config = dict(
    num_attention_heads=3,
    init_out_by_depth=True,
    dataset='wikipedia_en',
)
Each number is 128 + 24 x the weight over its row's rms, rounded and kept within 0 to 255. Layers, rows and columns count from 0. The size above them is the row's rms in percent of the matrix's.

# layer 6 MLP down (transposed), 896x224, rms 0.204, rows 736-766, columns 112-223
size [ 87 101 105 104  96  86  94 119  93  98  93 106 102 105  95 104 108 100  98  97 120  97  96  88  98 102  96 101 103 104  89]
[[139 133 122 110 135 134 158 104 136 120 125 136 165 144 108 122 117 122 110 113 151 121 113 127 141 151 121 103 121 136 159 114 116 113 124 165 138 168 114 101 183  74 141 118 160 145 152 107 160 114 125 135 113 149  94 153 122 166 143  77 108 167  89 130 176  97 149 155 140 124 124  77  91 122 114 166 108 157 119 118 114 121 122 110 115 162 143 127 110 111 118 124 121 137 124 129  86 171 169 129 131 134 177 128 108 154 176 154 141 117 109 113]
 [141 149 104 132 176 120 159 125 115 103  86 135 142 131 108 162 115 112 151  92 102 161 154 101 146 131 143  88 126 160 127 153 147 116  90 114 149 123 164  90 120 145 109 118 132 135 155 140 131 117 130 158 115 163 134 147 153 167 130 110 116 124  70 160 121 152 155 117 116 128 122 109 163 116 118 164 105 157 113 139 105 118 123 136 115 164 155 120 134 148 126 127 107 121  85 123  83 158 116 135 139 140 158 114 115 131 140  96 116 138 101 116]
 [107 101 129 136 130 176 111  78 147 126  96 142 159 141 128 132 134 136 124  93 156 148 138 125 127 109 136  95  78 134 110  90 115  97 118 138 133 157  95 143 135 150 143 112 116  80 150 137 165 130 118 113 120 143 144 171 132 136 126  99 167 110 129 110 145 108 163 165 160 113 135 141  99 185 152 133 129 140 175 128 118 104 120 134 178 123 127 152 138 175 138 110 113 139 141 124 166 131 140 151 113 129  86 141 147  99 153  82 134 139 119 120]
 [116 129 176 135  98 111 110 132 159 167  97 117 125 111 112 121 158 132 154 160 158 118 104 127 139 121 111 131  95 115  76 121 114 112 132 117 173 135 128 104  98 114 103 151 151 131 128 112 148 113 142 147 112 120 186 118 110 156  85 175 122  94 132 124 126 171 140 140 152  99  91 151 152 147 124 121 113 160 153 132 121 135 112 112 139  62 152 182 145 159 112 176 126 128 132 107 145 119 115  82  88 151 162 131  88 125 163 167 153 152 143 130]
 [143 118 147 108  48 134 147 156 162 109 130 100 138 139 114 181 141 158 169  88 166 139 118 144 103 130 115 139 125  93 131 163 100 138 102 125 144 147 124 130 136 163 146 125 107 116 140 137 139  73 145 129 122 114 125 129 101 164 117 162 159 154 165 105 140 107 146 106  97 139 128 162 129 131 111  78 143 164 127 115 111  90 131 107 180 169  72 166 108 143 167 167 106 103 129 128 167 118 143 148 164 143 118 107 128 115 144 147 119 148 136 130]
 [101 110  89 134 145  88  73 116 106 146 113 126  84  93 124 126 120 152 142 112  96  88 161 113 159  92 135 146  65 122 123 111 163  98 123 123 126 140 137  95 119 139 123 151 107 131 100 155 146 101 139 126 154 140 135 160 175 108 162 133 107 178 163 133  56  62 140 147 163 147  96 146 175 131 145 170 123 152 124 111 118 108 124 126 148 103 120 133 151 152 139 131 150 156 147 123 121 117 170 120 122 130 133 158 103 138 133 136 115 125 157 105]
 [154 114 142  76 142 125 129 117 124 169 180 137 113 111 199 113 113 171  97 125 155 153 123 146  98 138 157 119  90 149 115 133 128 148 101 126 128 153 153 119 129 118 139 105 119 116 125 173 109 139 151 146 145 125  94 125 140  96 112 132 138 115 129 145 119 111 158 143  94 137 118 137 106 108 144 129 157 139 142 107 140 133 139 168 142 108 120 126 142 153 177 138 142  91 160  84 138  93 121 109 165  97 130 108 136 157 144 138  98 117 124  62]
 [ 85 129 163 153 179 133  57 159 167  66 119 130  80 157 172 149 157 119 116 150 107  99 131 140 125 137 136 110 128  94 115 130 141 141 114 112 192 121 114 104 173 125 148 103 100 137 156 135 127 113 167  87 123 140 141 140 171 120 178 145 149 118 123 135  97 113 108 131 174 136  90 124 133 103 122 139  91  88 157 156 117  90 144 119 142  96 172 110 105 100 123  74 109 137 126 152  94 152 132 153 135 133 115 134 123  79 133  97 143 110 122 122]
 [190 119 100 143 152 103 146 148 108 135 120 184  62  87 144 160 143 116 141 135 122 133 156 126  96 128 145 184 177 156 124 134 141 140 110 108 142 123 163 106 100 147 149 104 153 142 111 135 104 163 120 133 141 120 126 158 142 126 140  85 162 120 121 162 143 114 111 139 118 143 102 133 119 123 146 144 122 130 129 102 138 135 144 105 107 129 103 126 132 140 140  95 145 119 106 134 160 142 114 146 157  84 125 119  91 116 107 146 114 146 155 142]
 [160 124 128 113 138 101 167 110 128 187 119  87 118 155 135 175 132 147 146 114 129 158 138 128 129 126 154  86 112 137 104 142 157 129 123 114 160 128 157 140  97 169  99  97 107 124 165 161 100 138 151 129 146 130 108 132 167 122 115 137 120 101 150 152 108 114 111 104 114 137 116 132 130  93  82 153  86 130 108  86 109 140 118 158 145 144 125 114 146 138  94 120 121 125 137  86 151 167 131  98 131 162 157 101 124 151 115 143 146  93 133 120]
 [147 111 108 154 164 143 108 100 143 103 114 156 161 159 102 139 153 112 141 129 135 142 121 108 127 121 111 104 147 117 145 112 168 133 120 152 137  31 104 127 133 153 137 111 134 104 127  99 137 150  85 112 153 132  80 131 137 141 155 130 155 174  97  99 151 111 126 152 157 106 145 126 160  88 114 151 116 111 124 119 112 115  78 146 143 109 179 150 148 164  84 156 124  92 120 159  91 133 119 135  98 151 134 127 116 158 114 163 116 154 108  87]
 [115 111 137 171 137 133 113  94 127  94 146 116 162 167 128 111 151 172 121 115 114 151 130 105 140 134 114  98  64 134 103 116 114 109 138 125  79 113 131 113 111 118 142 112 146 131 132 122 143 165 142 168 113 145 153  93 140 146 169 130 109 125 172 137 163 126 122 148 133 145 109 106 145 142 108 105 146 144 122 126 131 133  77 133 129 117  77 124 117 136 101  80 118 117 115  83 128 159 123 106 128 171  88 150  86 146 153 123 112 132 120 145]
 [152 135 134 115 103 143 130  98 113  99  82 125  91 110 148 141 154 109 143  98 131 182  99 141 128 106 115 118 150 157 148 165  97  98 147 150 148 126 136 131 118 159  90 158 131 105 167 149 107 136 118 157 174  98 124  75 113 123 129 167 144  85 125 123 123 116 123 125 101 140  93 165 121 101 129  79 134 153 134 153 117  73 132  97 164 121 117 140 102 144 133  91 122 132 167 123 152  75 110 107 116 118 148 133 127 135 107 138 135 130 133 112]
 [187 113 120 102  93 169 153 113 138 147  99 113  92 124 128 123 150 123 140 140  92 146 110 158 106 148 112 121 152 101 116 136 139 113 122 155 148 162 112 160 122 130 130 128 139 120 142  99 125  90 143 121 144  99 108 103 133 162 139 161 136 144 137 130 103 144 144 105 161 137 150 112 126 133 131 108 101 110  85  90 126 104 135 108 124  99 129 135 115 140 155 111 130 107 172  95 170 134 172 164 164 135 132  81 118 194  95 131 140 148 118 120]
 [157 121 149 114 118  90  78 153 129  94 115 155 155 144 172 138 117 142 174 116 145 125 104 150  85  73 119 127  98 114 139 154 101 130 139 118 149 128 134 109 142 130 163 121 138 133 135 130 133 115 120 118 192 113 139 115 156 132 122 117 144 137  79 124 145 151 140 113 143 164 120 113 139 143 102 110 155 152 161 124 145 142 143 140 180 144 164 147 178 120 122 137  80 150 158  83 116 144  66 155 116  98 122 141 130 113 145 118 104 101 114 115]
 [140 120 143 124 135 120  56 137 133 148 155  97  98 167 125 144 110 152 167 112 142 120 146 130 101 102  92 106 118 125 127 132 142 122 171 112 149  85 135 154 169 159 168 149 136 139 138 107 123 135 142 143 121 140 149  46 111 132 142  92 136 138 109 140 126 143 133 119 170 127  91  94 153 129 131 125 119  85 117 137 140  70  98  51 148 121 133 102 142 137 145 141 113  94 141 145 118 137 135 102 141 190 114 170 158  78 150 113 119 163 129 129]
 [ 97  87 125 105 119  70 107 117 109 139  86 137  99 142  87  96  62 185 100 105 118  54 103 138 113 148 151 127 111 134 164 131 113 120 139 115 133 158 144 149 157 158 106 137  95 156  98 135 126 102 123 113 116 161 154 108 123 136 141 151 124 117 136 160 106 165 108 119 129 142 108 122 116  94  94 139 131 147 171 117 157 144 164 112 109 144 149 163 128 113 118 119  91 165 123 126  86 146 137 125 119 108 125 156 107 118 137 152 156 132  88  71]
 [133 121 124  78 140 107 164 115 162 112 116 168 120 126 151 122 153 150 211 153  99 114 107 159 129 129 123 121 111 121 140 134  86  87 147 113 125 119  95 119  66 152 115  99 164 100 115 138 124 153  99 117 137 148 108 132  67 106 134 157 166 182 136 142 142 139 106 137 154  94 128 146 125  79 104 162 163 141 113 134  76 129 118 170 103 165 105 113 121 134 137 108 133 146 162 141 101 172 118 113 106 125 145 117 162 126  98  65 123 121 105 132]
 [ 82 202 129 126  70 120 161 117  86 122  77  99  81  99 144 134 127 109 185 120 131 128 101 132 128 104 123 171 125 117 110 110 184  98 123 162 156 108 117 129 117  92 108 124 127 118 114 148 167 151 161 121 119 116 145  76 117 136  92 111 153 109 109  96 104 137 159 145 119 112 145  90 149  94  95 122 116 121 155 126 142 125 121 135 126 110 137 126 113  84 105 132 120 107 126 129 121 110 126  89 116 118 151 150 137 156 122 160 109 143  79 129]
 [119 119 109 116 104 127 131  87  96 154 142 109 166 119  78 102 122 154 112 132 137 127 166 141  97 161 159 126 111 148 127 146 146  95 143 152 151 132 117 121 131  96 140 116 154 150 103 113 128 121 122 137  85 131 148 133 118 204 130  95 120 159  96 162 161 144 128 136 111  77 115 135 151 130 113 148 116 204 119 140 109 133  97 137 141 125  99 150  81  81 117 118 166 130 115 122 112 123 136 103 138 159 172 118 108 155 126  84 149 130 144 111]
 [145 146 138 156  86  75 138 126 119 142 135  85 136 163 142 126 146 117  97 153  84 110 159 108 147 102 106 185 158 144 131 145 134 164 155 104 108 161  99  92 143  79 144 124 134 107  71 166 156 156 148 131  64  95 134  88 114 114 122 152 128 133 117  72  92 140 132 149 136 131 178 102 130 124 149 139 134  74 147  65 158 137 123 154  83 106  82 104 119 158 119  82 149 123 105 145 148 118 123 177 152 133 119 134 122 140 168 161 159 109 138 121]
 [168 152 161  99  99 128 123  87 161 151 151 118 129  78 120 124 157 108 121  96 116 111 110  76 145 185 120 135 152 128 112 135  92 139 136  98 122 156 161 156 106 129 122 128 141 121  94 144  47 105  94 154 113 148 196 153 138 132  98 144 143 106 165 109 161 111 104 130 102 118 118 126 101 159 109 128 142 136 143 123  90 149 145 114 116 104 111 165 158 165 102 125  94 107 180  97  85 123  78  84  93 102 111 137 147 118 153 113  79 123 168 146]
 [ 84 156 135  95 160 156 128 126 139  98 111 119 157 140 122 121 113  98 133 135  92 136 115 121  98 128 138 118 129 130 163 128 170 190 101 161 124 122  89  88 155 146 158 154  60 136 143  91 120 149 173 139 130 137 138 156 113 145 155 129 141 114 147 123 109 111 141 111 166 143  93 136 115 101 176 141 103 145 119 110 127 126 141 107 129 139 101  94 146 109 151 149 149 116  90 130 102 143  96 105 108 143 163 102 116 130 156 117  92 142 146 148]
 [ 52 157 116 115 120  98 116 120 132 114 134 108 105 143 106 138 104 113 113 101 122 126 128 137 162 148 146 145 129 113 106 122 146 145 113 105 112  71 128 161 142 106 109 144 175 127 108  80 117 132 149 163 127 137 151 138 122 167 159 154 142 127 115 134  70 109 166 105 153  76 142 142 124 137 139  77 125 143 151 102  96 154 155 130 135 117 133 132 139 101 150 115 142 123 151 143 100 119 138 150 142 101 122 122 133  82 132 176  72 139 161 166]
 [144 141 122 150 164 151 158 149 117 176  93 110  72 126 152 150 123 183 134 136 135 147 128 159  82 146 121 145 114  84  99  88 155 140 118 147 131 121 128 132 128 128 138 165 106 149 136 115 144 136 106 154 133 121 148 118 168 135 137 116  93 130 134 135 100 157 111 128 164 126  96 104 123 135 134  71 114 102 121 166 129 141 167 150  83 197 126 131  78 118  90 118 150 127 132 153 149 159 155 105 157 121 134 130 162 103 114 150 130 139 146 122]
 [161 127 135 123 121 170 118 118 102  99 146 128  85 170 162  79 130 111 127 134 152 137 157 143  98 119 152 110 150 136 159 135 130 113 159 130 164  91 110  92 124 125 135 127 119  90  77 120 143 155 117 152 132 111 102 120 113 128  99 102 135 130 167 139 110 160 113  91 134 123 117  96 118 103 162  98 188 142  96 124 127 115 142 131 136 181 141 111  64 146  88 122 109 150 112 153 141 128 133 166 173 138  90 159 175 144  94 125 138 128 108 118]
 [115 142 146 111 117 139 135 170 130  81 145 131 131 160 139 167 107 141 106 105 152 116  85 122 160 157 123 106 115  80 125 126 117  98 112 111  98 103 128 119 141 116 113 138 113 130  94 114 125 124 115 152  96 114 127 136 138 155 117 150 131 123 128 106 141 128 148 123 136 155 157  79 111  91 136 156 141 114 116 116 144 119 105 128  90 125 115  90  98 147 103 144  57 109 110 155 174  94 184 130 130 124 154 145 111 130 132 216 106 124 127  76]
 [152 172  98 125  99 133 135 126 126 109 119 124 142 127 104 124 111 135  99 108 155 123 160 132 153 172 125 102 147 109  71 136 129 106 152  81 115 120 109 100 130 111 145 153 135 117 129 104  73 164 131 105 141 137  87 143 116 128 142 138 105 105 112 127 103  92 134 110 158 154  85 112 122 103  85 163 135  94 159 102 114  99 101 175 111 131 117 155 147  95 139 158  86 158  88 158 143  95 126 138 118 109 110 120 151 139 116 131  84 104  99 154]
 [104 123 128 158 132 174 156 111 146 116  80 110 122 124 124 140 140 113 101 126 115 116 126 107 149 140  84 143 174  80 129 127 162 147 140 102 152 195  86 143 135 148 183 132 116 119 172 136  79 119 119 122 148 141 130 116  97 155 106 144 140  96 173 132  99  64 145 129 142 155 128 139 143 135 109 105  86  87 141  58 112 133 105 121 145 112 186 124 111 115 128 149 152 119 171 130 126 111 132 134 129 130 123 103  84 141 138 107 104 128 136 133]
 [120 129 171 138 100  99  98 106 131 155 159 188 172 108 100 137 122 155 125  98 144 165 111 144 124 135 111 152 152 134  87 101 132 126 120 128 112 111 147 175 188 138 152 152 140 125 122 132 154 160 151 158  95 120  90 156 126 154 121  71 124 110  95 135 130  80 136  98 162  96 153 137 135 156 132 182 108 156 114 146 106 125 109 127 134 135 145 118 167 127 146 148 148 148 133  75 129 115 139 105 116 120 142 133 139 153 200 150 131 173 103  89]
 [102 123 156 125 130 140 175 153 123  96 104 139 165  94 115 139  81 109 131 129 130 168 158  66 132 142 169 117 130 153  65 123 158 101 102 143 106 127 153 132 106 132 112 136 112 117 146 120 133 118 138 149 156 145 132  73 121  89 144 118 128 136 108 132 100  66 134 124 163 175 146 162 105 144 128 120 153  98 152 118 103 108 130 136 104  97  96 168 188 104 117  93 156 155 125  99 105 164 145 107 135 118 114 165 172 129 112  98 103 140 131 147]]
# layer 6 MLP up, 896x224, rms 0.21, rows 737-767, columns 112-223
size [ 95 117  96  96  87 108 110  98  96 100 105 105 101  89 106 106  98  98  96 115  96 104  92  98 108  95 100 106 101  94 114]
[[136  98 109 132 133 153  74 119 154 110 134 134 125 149 158 128 119 116 145 143 134 141 149 148 148 173 116  95 156 152 104 148 133 100 134 113  95 146 145 124 146 120 133 107 135 116 110 171 147 140 163 111 118 152 120 141 111  70 131 104 152 100 153 139 128 127 141 118  95 152 128 116 147 109 109 149 145 125 125 132 128 158 173 165 133 131 153 135 140  96 161 148  92 152  76  97 121  80  94 130 132 140 137  90 141 155 130 145  92  87 113 135]
 [142 102  99 113  97 157 128 106 126 155 108 107  82 164 124 142 120  84  82 140 106  81 145 171 123 160 151 157  92 144 166 150 149 159 130 153 104 119 126 112 137 126 128 116 114 137 122 115 113 147 128 152 115 138 100 159 119 148 112 160 158 126 113  87  98 140 145 158 151 125 129 133 125 127 130 169 145 136 123 120 120 131  85 133 149  98 125 120 184 119 131 136 147 120 110 134  84 113 128 138 149 141 128 127  98  68 114 114  53 112  80 142]
 [105 104 143 141 140 144  98  82 124 143 158 138 110 135 103 135 139  96 124 104  81  96 171 150 167 143 130  91  97 131 136 122 104 146 121 165 139  80 138 140  96 165 116 150 124 168 131 127 105 102 124 152 114 153 146 127 108 181 147 137 105 121 136 163 133 146 123 121 151 122 101 135 104 122 127 107 126 120  92  90 147 161 126  77 115 116 120 158 107 144 134  95 109 165 103 115 124 122 118  44 104 100 105 145 123 162 137 141 141 110 156 129]
 [133 145 123  99 141 111 150 126 165 123  94 145 160 134 111 106 153 120 115 116 155 143 165 137  96 127 141 136 147 139  65 149 120 114 149 170  68 130  98 118 101 110 130 150 153 124 102 101 111 109 143 123 122 136 175 130 140 117 167 157 124 143 118 156 129 132 160 132 117 161 186 133 122 157 136 146 141 123 142 141 164 118 136 136 113 127 116 109 104  88 140 110 133 124 148  98 133 129  90 101  82 102 116 166 135 138 137 154 164 148 163 112]
 [171 148 134 120 109 143 144 161 131 103 147 128  94 140 133 132 157 122 104 111 140 116 111 114 170 115  94  94 122 147 103 106 103 137 145 156 125 126 137 103 124 106 119 154 125 128 138 126 155 154 149 167 137 200 113 145  85 167 146 164 150 126 120 159 152 169 105  93  91 153 167 135  97 121 101 108 114 105 119 147 125 150 138 121 118 140 119 122 154 118 140  81 161 115 137 102 177 112  97 102 121 116 149 136 118 129 126 122 110  88 133 141]
 [118 122 129 131 118 127  87  84 122 115 123  89 115 190 132 107 101 155 118 121 146 139 141 147 101 129 119 161  99 117 123 122 116 139 153 113 125 112 157 108  88 124 141  98 149 160 105 157 137 148 130 103 138 156 127 138 126  86  87  88 173 163 106 131 144 181 125 112 110 124 111 125 185 111 134 144 109 160 123 165 152 122 136 125 137 130 128 152 101 162 124 151 129 108 169 121 118 170  81 131  89 105 114 172 134 173  85 141  85 116 147 119]
 [155 157 109 176 100 155 189 132 138 134 119 159 114 124 119 109 128  74 127  78 133 113 100 112 103 117 106 119 160 136 119 191 121 105 132 184 144 150 131 150 103 112 122 148 161 105  98 175 145 122 110 104  79 154 166 156 116 135 150 121 112 124 143 115  99 131 144 113 126 152 122 156 146 138 126 122 161 107 109 120 137 147 102 111 127 140 142 140 164 103 119 133  50 143 152 163  90 106 163 146 126 151 108 120 143 140 134 190 122 108 126 156]
 [102 147 150 177 161 130 146 134 127 137 134 112 164 142 131 141 131 148 125 160 145 113 124 136 131 141 135 165  90 184 128 142 109 136 150 107 132 143 144 133 168 129  76 112 121 144  97 153 122 116 115 141 108 158 148 118 146 123 146 127 155  97 153 138 155 106 129 156 165 124 129 122 133 109 126 100 128 124 117  94 159 139 132 129  88 119 126 148 140 144  97  96  81 143 143 164 122 129 133 104 126 203  93 183 132 131 118 128 118 118  74 173]
 [129 122 120  86 134 104  75 143 119 115 106 126 159 141 136  88 173 130 140 131 137 134 116 130 134 109 167 150 129 117 141 162 122 128 117  92 123 143 170 122 136 145 102 118 130 117 113 100 154 107 133 146 109 141 142 154 105 113  90 130 138 132 112  86  87 141  84 132 110 175 133 103 172 107 128 105 197 125 105 163 135 144 133 151 157  97 131 101 111  79  93 129 136 114 134 159 142 132  78 100  61 149  91 143 119 133 150 163 124 144 164 138]
 [137 163 142 161  96 148 144  91 114 108 128 151 141 114 102 146 132 135  91 140 133  92 112 134 148 146 144 100 134 128 151 154 136  83 115 117 107 165  92 132 143  95 102 134 117 134 139 119 152 115  89 138 128 114  89 105 122  99 128 182 126 134  98 142 121 149 129  96 140 129 129 144 108 107 125 114 156 126 152 112 137 140 115  92 147 164 147 121 137 108 101 175 113 124 109  92 106 168 100 127 192 172 127 122 150 131 155  96 121 153  69 157]
 [112 121 147 117 112 136 120 132 123 109  86 133 117  94 118  70 156 144 164 132 121 127  71 134 118 114 113 103 134 154 111 108 148 134 123 139 115 123 137 124 152 118 113 130  91 118 117 148 111 104 142 110  99 115 129 130 122 115 154 132  91  89 122 148 127 116 148 122 112 111  75  77 138 201 161  98 108 174 168 149 151 105 176 138 130 109  98 187 102 130 130 150 147 152 130 167 103  92 142 166  94 133 143 135 136 114 154 100  97 201 135 125]
 [156 158 164  75 157 154  98 119 150 135 153 131 180 115 102 152  94 142 124 154 160 108 108 162 185 132 152 133 138 134 121 121 177 121  87 120  93 119 131 130 105  94 110 114 125 152 113 113 131 108 115 102  91 118  86 144 164 120 123 133 181 149 105 170 111 134 178  97 145 148 175 109 112 112 150 159 157  75  95 120 146 115 149 134 130  88 123 119 120 149  91 139 161 132 101 133 113  90 149 155 117  96  83 108 123 133 126 141 160 150 184 125]
 [143 199 127 121  90 152 112  97 132  78 117 163 117 137  87 149 111 144 141 121 173 133 142 106 155 127 137 141  93 151 103 136 174 103 116 162 113 127 107 125 124 139 161 145 145  97 108 109 148 122 125 124  97 171 125 134 167 158 162 105 131 124 107 116 149  97 175 138 131 145 144 104 113 129 150  77 148 150 133 144 174 169 107 108 133 137 154  98 152 142 133 131 139 114 128 144 140  98 126 151  53 143 152 135 137  57 122 149 113 103 136 147]
 [129 101 129 152 179 146 150 110 136 128  91 103 116 135 112 124 129 150 130 103 115 140 134 147 133  96 119 127  76 160 102  94 109 122 131 122 124 115 132 118 131 123 132 127 101 170  97 146  89  64  73 141  96 128 114 104 107 150 117 142 131  93  90 112 152  95 160 138 151 134 141 131 157 163 148 143 140 140 120 147 160 154 152 173 131 110 143 151 119 100 178 111 127 151 150  96 137 165 143 132 105 147  94 141 181 150 111 101  96 121 148 188]
 [159 129 137 139 120 115 149 125 133 176 131 117 107 114 143 110  98 104 121 126 104  87 113  91 186 114 111 106  99 105 132 119 121 125 111 125 126 124 114 159 189 141 137 151 154 149 130 128 137 128 127  99 139 129 150  96 107 158  97  94 159 121 108 145 151 115 150 180 136 111 130 117 142 178 148 134 167 154 132 131 130 136 125  86 148 138 114 141 121 148  99 130 123 144 134 138 174 125 127 123 177 136 166 136 147 138 127 144 132 123 124 134]
 [141 112 109 164 111 109  95 116 119 109 126  81 143 104 119 137 122 162 113 148  66 116 162 136  96 143 118 181 137 117 139 163 116 107 164 156 129 162 103 121 112 157 113  90 143 129 119 133 114 129 144  99  90 160 189 133 165  77 153 116 148 165 149 141 144 143 165 150 121 111  92 102 140 144 153 119 176 110 170 102 134 139 135 128 136 129 127 123 136 110 118 141  59 142 130 141  92 143 101 106 164 118 116 137 136 133 141 164 128  77 128 169]
 [156 123 105 143 114 171 139  79 106 120 141 138 117 123 114  95 118 104 124 135 147 120 122 105 123 152 148  91 128 101 171 163 145  97  99 116 122 143 116 127 128 138 130 151 156 148  73 109 144 114 129 145 137 121 130 149 104 161 151 103 146 113  86 138 152  99 160 121 134 168 140 134 119 111 159 153  74 161  90 129 136 147 122  91 124 135 127  74 158 111 156 149 111 112 146 140 137 110 159 151 143  86 125 113 103 121 133 121 111 152 114 129]
 [147  96  81 141 134 126  82 115 132 156 135 103 152 105 141 137  75 126  86 130 140 119 139 180 101 148 119 130 144 131 146 118  90  85 118 137 111 127 114 102 113 178 129 118 110 130 109 168 155 145  85 152 126 139  61 159 122 132 141 153 157 130 117 146 142 121 121 114 122 116 118 154 103 106 136 136 135 134  97 138 144 100 134 121  82 132 131 145  95 120 123 147 133 142 152 129 128  90 119 146 127  89 149 136 156 154 126 153  89 150 159 170]
 [103 104 136 111 115 144 129 126 100 108 148 110 168 122 120 105 135 122  93 158 131 114 113 108 151 151 157  98 108 108 124 127 149 144 174 120 127 115 113 112 138 140 145 155 136 165 126 134  95  89 110 152 106 124 132 167 103 138 115 146 109 137  91 143 125 144 105 137 151 157 146 118 139 141  92 140 130 160 137 177 100 140 158 107 133 140 157  98 178 118  95 126 109 150 175 107 131 107 160 113 156 154 149  83 135 120  87 100 131 148 153 127]
 [129 124 133  98 110 135 123 110 101 137 140 170 139 128 152 104 126 101 139 110 139 123 132 130 105 115 142 137  99 119  88 128 124 157 109 134 138 138 125 119  90 150 106 145 134 125 169  95 126 106 100 131 123 148 162  92 112 111 144 173 140 109 136 110 120 128 160 163 140 140 141 132 134 173 120 109 113 140 110 120 169 158 166 121  89 116 125 170 164 154 165 144 143 132 154 165 141  72 103 143 105 164 122 126 126 115 102 116 143 175 143 131]
 [153 122  90 119 126 158  92 118 131 111 115 126 129 121 112 122 129 122 158 132 130 163 153 189  71 130  87 141 131 209 132 129 124 156 114 138 118 104 118 122 134 162 122 156  79 127 127 108 116 154 145 140  82 114  96  89 119 159 165 130 100 109 123 119  97 121 144 150 143 134 162 140 150 132 154 174 138 173 139 146 128 169 128  86 207 106 114 135  99 116 177 119 181 111 132 109 156 147 134 141 127 132 150 106 121  74 140 168 127 165 117 135]
 [156 111 149  92 104 132 152 155 150 143 126  95 120 125 203 139 138 138 116 120 147 113  84 139  92 141 114 112  98 113 136 143 123 131 142 113 116 141 105 127 122 164 115 131  89 149 131 137 133 115 113 134 148 199 103 141 111 141 155 151 114 148 129 126 170 105  95 132 105 134 118 158 124 192 153 136  83 113 101 130 142 122 128 100 122 119 125 144 116 135 110  91 113 128 139  73 152 120  95 146 133 121 131 164 186 133 168 141 145  94 157 152]
 [135 122 119 144 105 135 122  97  92 100 124 122 114 164  96 118 110  79 137 125 123 134 152 151 123 112 132 149 134  80 105 151 129 126 132 141 109 120 110 164 103 114  92 133 150 137 132 148 150 134 126 136 105 114 139 136  79 104 151 146 155 106  99 169 129 143 145 125 142 164 114 113 132  84 140  95 146  91  99  96 116 136  94 104 113 128 146 176 146 149 118 100  61 146 132 115 120 120 128 114 136 160 129 105 108 133 103  91 154  92 156 108]
 [130 163  95 134 122 120 112  94 118  94 142  70 158 144 163 116 138 107 140  73  99 127 127 143 131 137 133 167  72 124 131 119 151 117 113 164 110 139  98 139 143 169 144 120 161 142 156 138 120  78 117 123 165 114  99 159 153 129 157  97 155 122 116 143 115 115  78 139 103 122 149 110 129 115 131 154 172 126 150 118 103  99 131 107 126 132 142 140 160 115 153 113 176 136 149 140 134 123  95 100 163 104 131 120 123 136 117 116 151 147 118 128]
 [142 141 116 132 128 160  89 138 108 124 115 160 141  93 127 145 163 152 103 161 114 142 119 144 177 120 141 126 129 143 103 124 123  97 120 101  90 124 155 169 107 131 151 106 124 148 146 103 150  94 139 133  86 120 134 114 182 108 144 132 126 122 130 135 136  76 148 124 122 154 107 126 161 113 119 143  94 127 173 125 110 181 125 105 111 102 105 139 116 151 136 162 169 136 126 121 112 155 128 116  75 136 135  75 118 146 153 120 106  84 116 136]
 [142 127 104  79  99 124 108 130 117 185 105 128 116 140 109 157 156 125 130 134  98  97 189 158 150 101 149 131 126 140 178 126 115 149 124 121 109 155 163 137 127 135 113 135 144 142 140 138 110 126 116 154 134 201 168 105 155 129 136 101 123 114 124 104 109 137  79  86  94 135 104 122 151 117 115 101 130 133 128  65 171 156 151 119 119 109  97 156 130 122 133 117 142 164 161 148 110 113 122 122 126  75 112 130 142 128  94 129 169 137 122 137]
 [138 115 124 116 102  97  86 153 144 122 142 175 172  76 115 145  97 174 162 126 125 108  98 118 131 135 122 160 105 171 105 140  79 143 161 134 107 104 114 111 164 145 171 121  92 113 136 100 135 104  90 118 135 137 148 129 105 147 140 122  89 193 105 117 135 119 137 144 125 113 157 148  97  95  71 145 127 114 160 107 146  88 125 123  94 137  99 139 149 161  75 133 116 128  88 185 129 121 112 127 112 148 148 156 149 109 176 111 116 120 126 124]
 [158 117 109 119  89 133 107 153 120 144 156 107 117 113 135 123 104 136 132 155 151 159 120 104 158 110 110  77 149 120 118 137  94 140 134  94 116 105  70 156 124 108  91 123 150 100 134 133 112 126 107 121 118 128 147  85 118 139 118 161 118 136 138 152 143 134 141 121  97 153 169 182 132 142 105 125 136 138 155 127 117 123 125 100 138 160 133 160 120 112 131 149  74 125 136 114  80 141 191 126 179 113 114 101 143 107 145 131 153 153 107 128]
 [ 93 101  93 150 153 145 138 121 118 123 131  97 153 143 128 112 166 139 161 134 148  69 142 144 142 151 109  89 143 117 128 144 139 116  65 120 130 110 107 108 131 139 108 124 119  99 112 144 103 152 121  88  97 111 134  99 121  99 125 143 121 142 118 126 176 132 130 140 106 167 128 121 122  88 109 140 109 162 147 163 140 112 119  96 140 113  86 161  83 151 126 125 116 132 117 104  83 163 105 152 141 139 149 116 129 143 147  95 128 183 132 141]
 [171 142  94 186 131 124  66 113 132 115 104 132 136 118 110 108 102 138 153  80 142 158 100 147  99 112 126 105 114 165 137 120  51 149 140 131 178 106 145 152 130 156 108 146 171 127 117 153 149 120 118 104  83 117 153 149 107 169 117 122 121 130  69  89 167 111  97 102 152 143 121 102 134 138 137 109 130 142 139 171 141 120 127  95 143 140 134 119 116 126 124 155 153 146 109 112 100 144 128 137 116 163 158 104  94 173 184 102 152 105  95 101]
 [141 169 129 134 114  90 117 117 130  90 119 104 113 113 106 130  92 141 138 138 162 119  99 150  65 135 112 158 140 131  88 143 165 138  96 141 131 120 114  86 146 179 148 175 116 126 118 138 139  88 110 148  88 132 101 132 137  80  77 110 160 116 190 109 122  94 148 139 135  57 130 148 107 174 127 124 147 155 145 127 116 121 115 146 151 118 123 120 143 151 130 111 118 161 107  82  82 142 141 131 136 194  86 100 136 112 148 161 160 138 132 141]]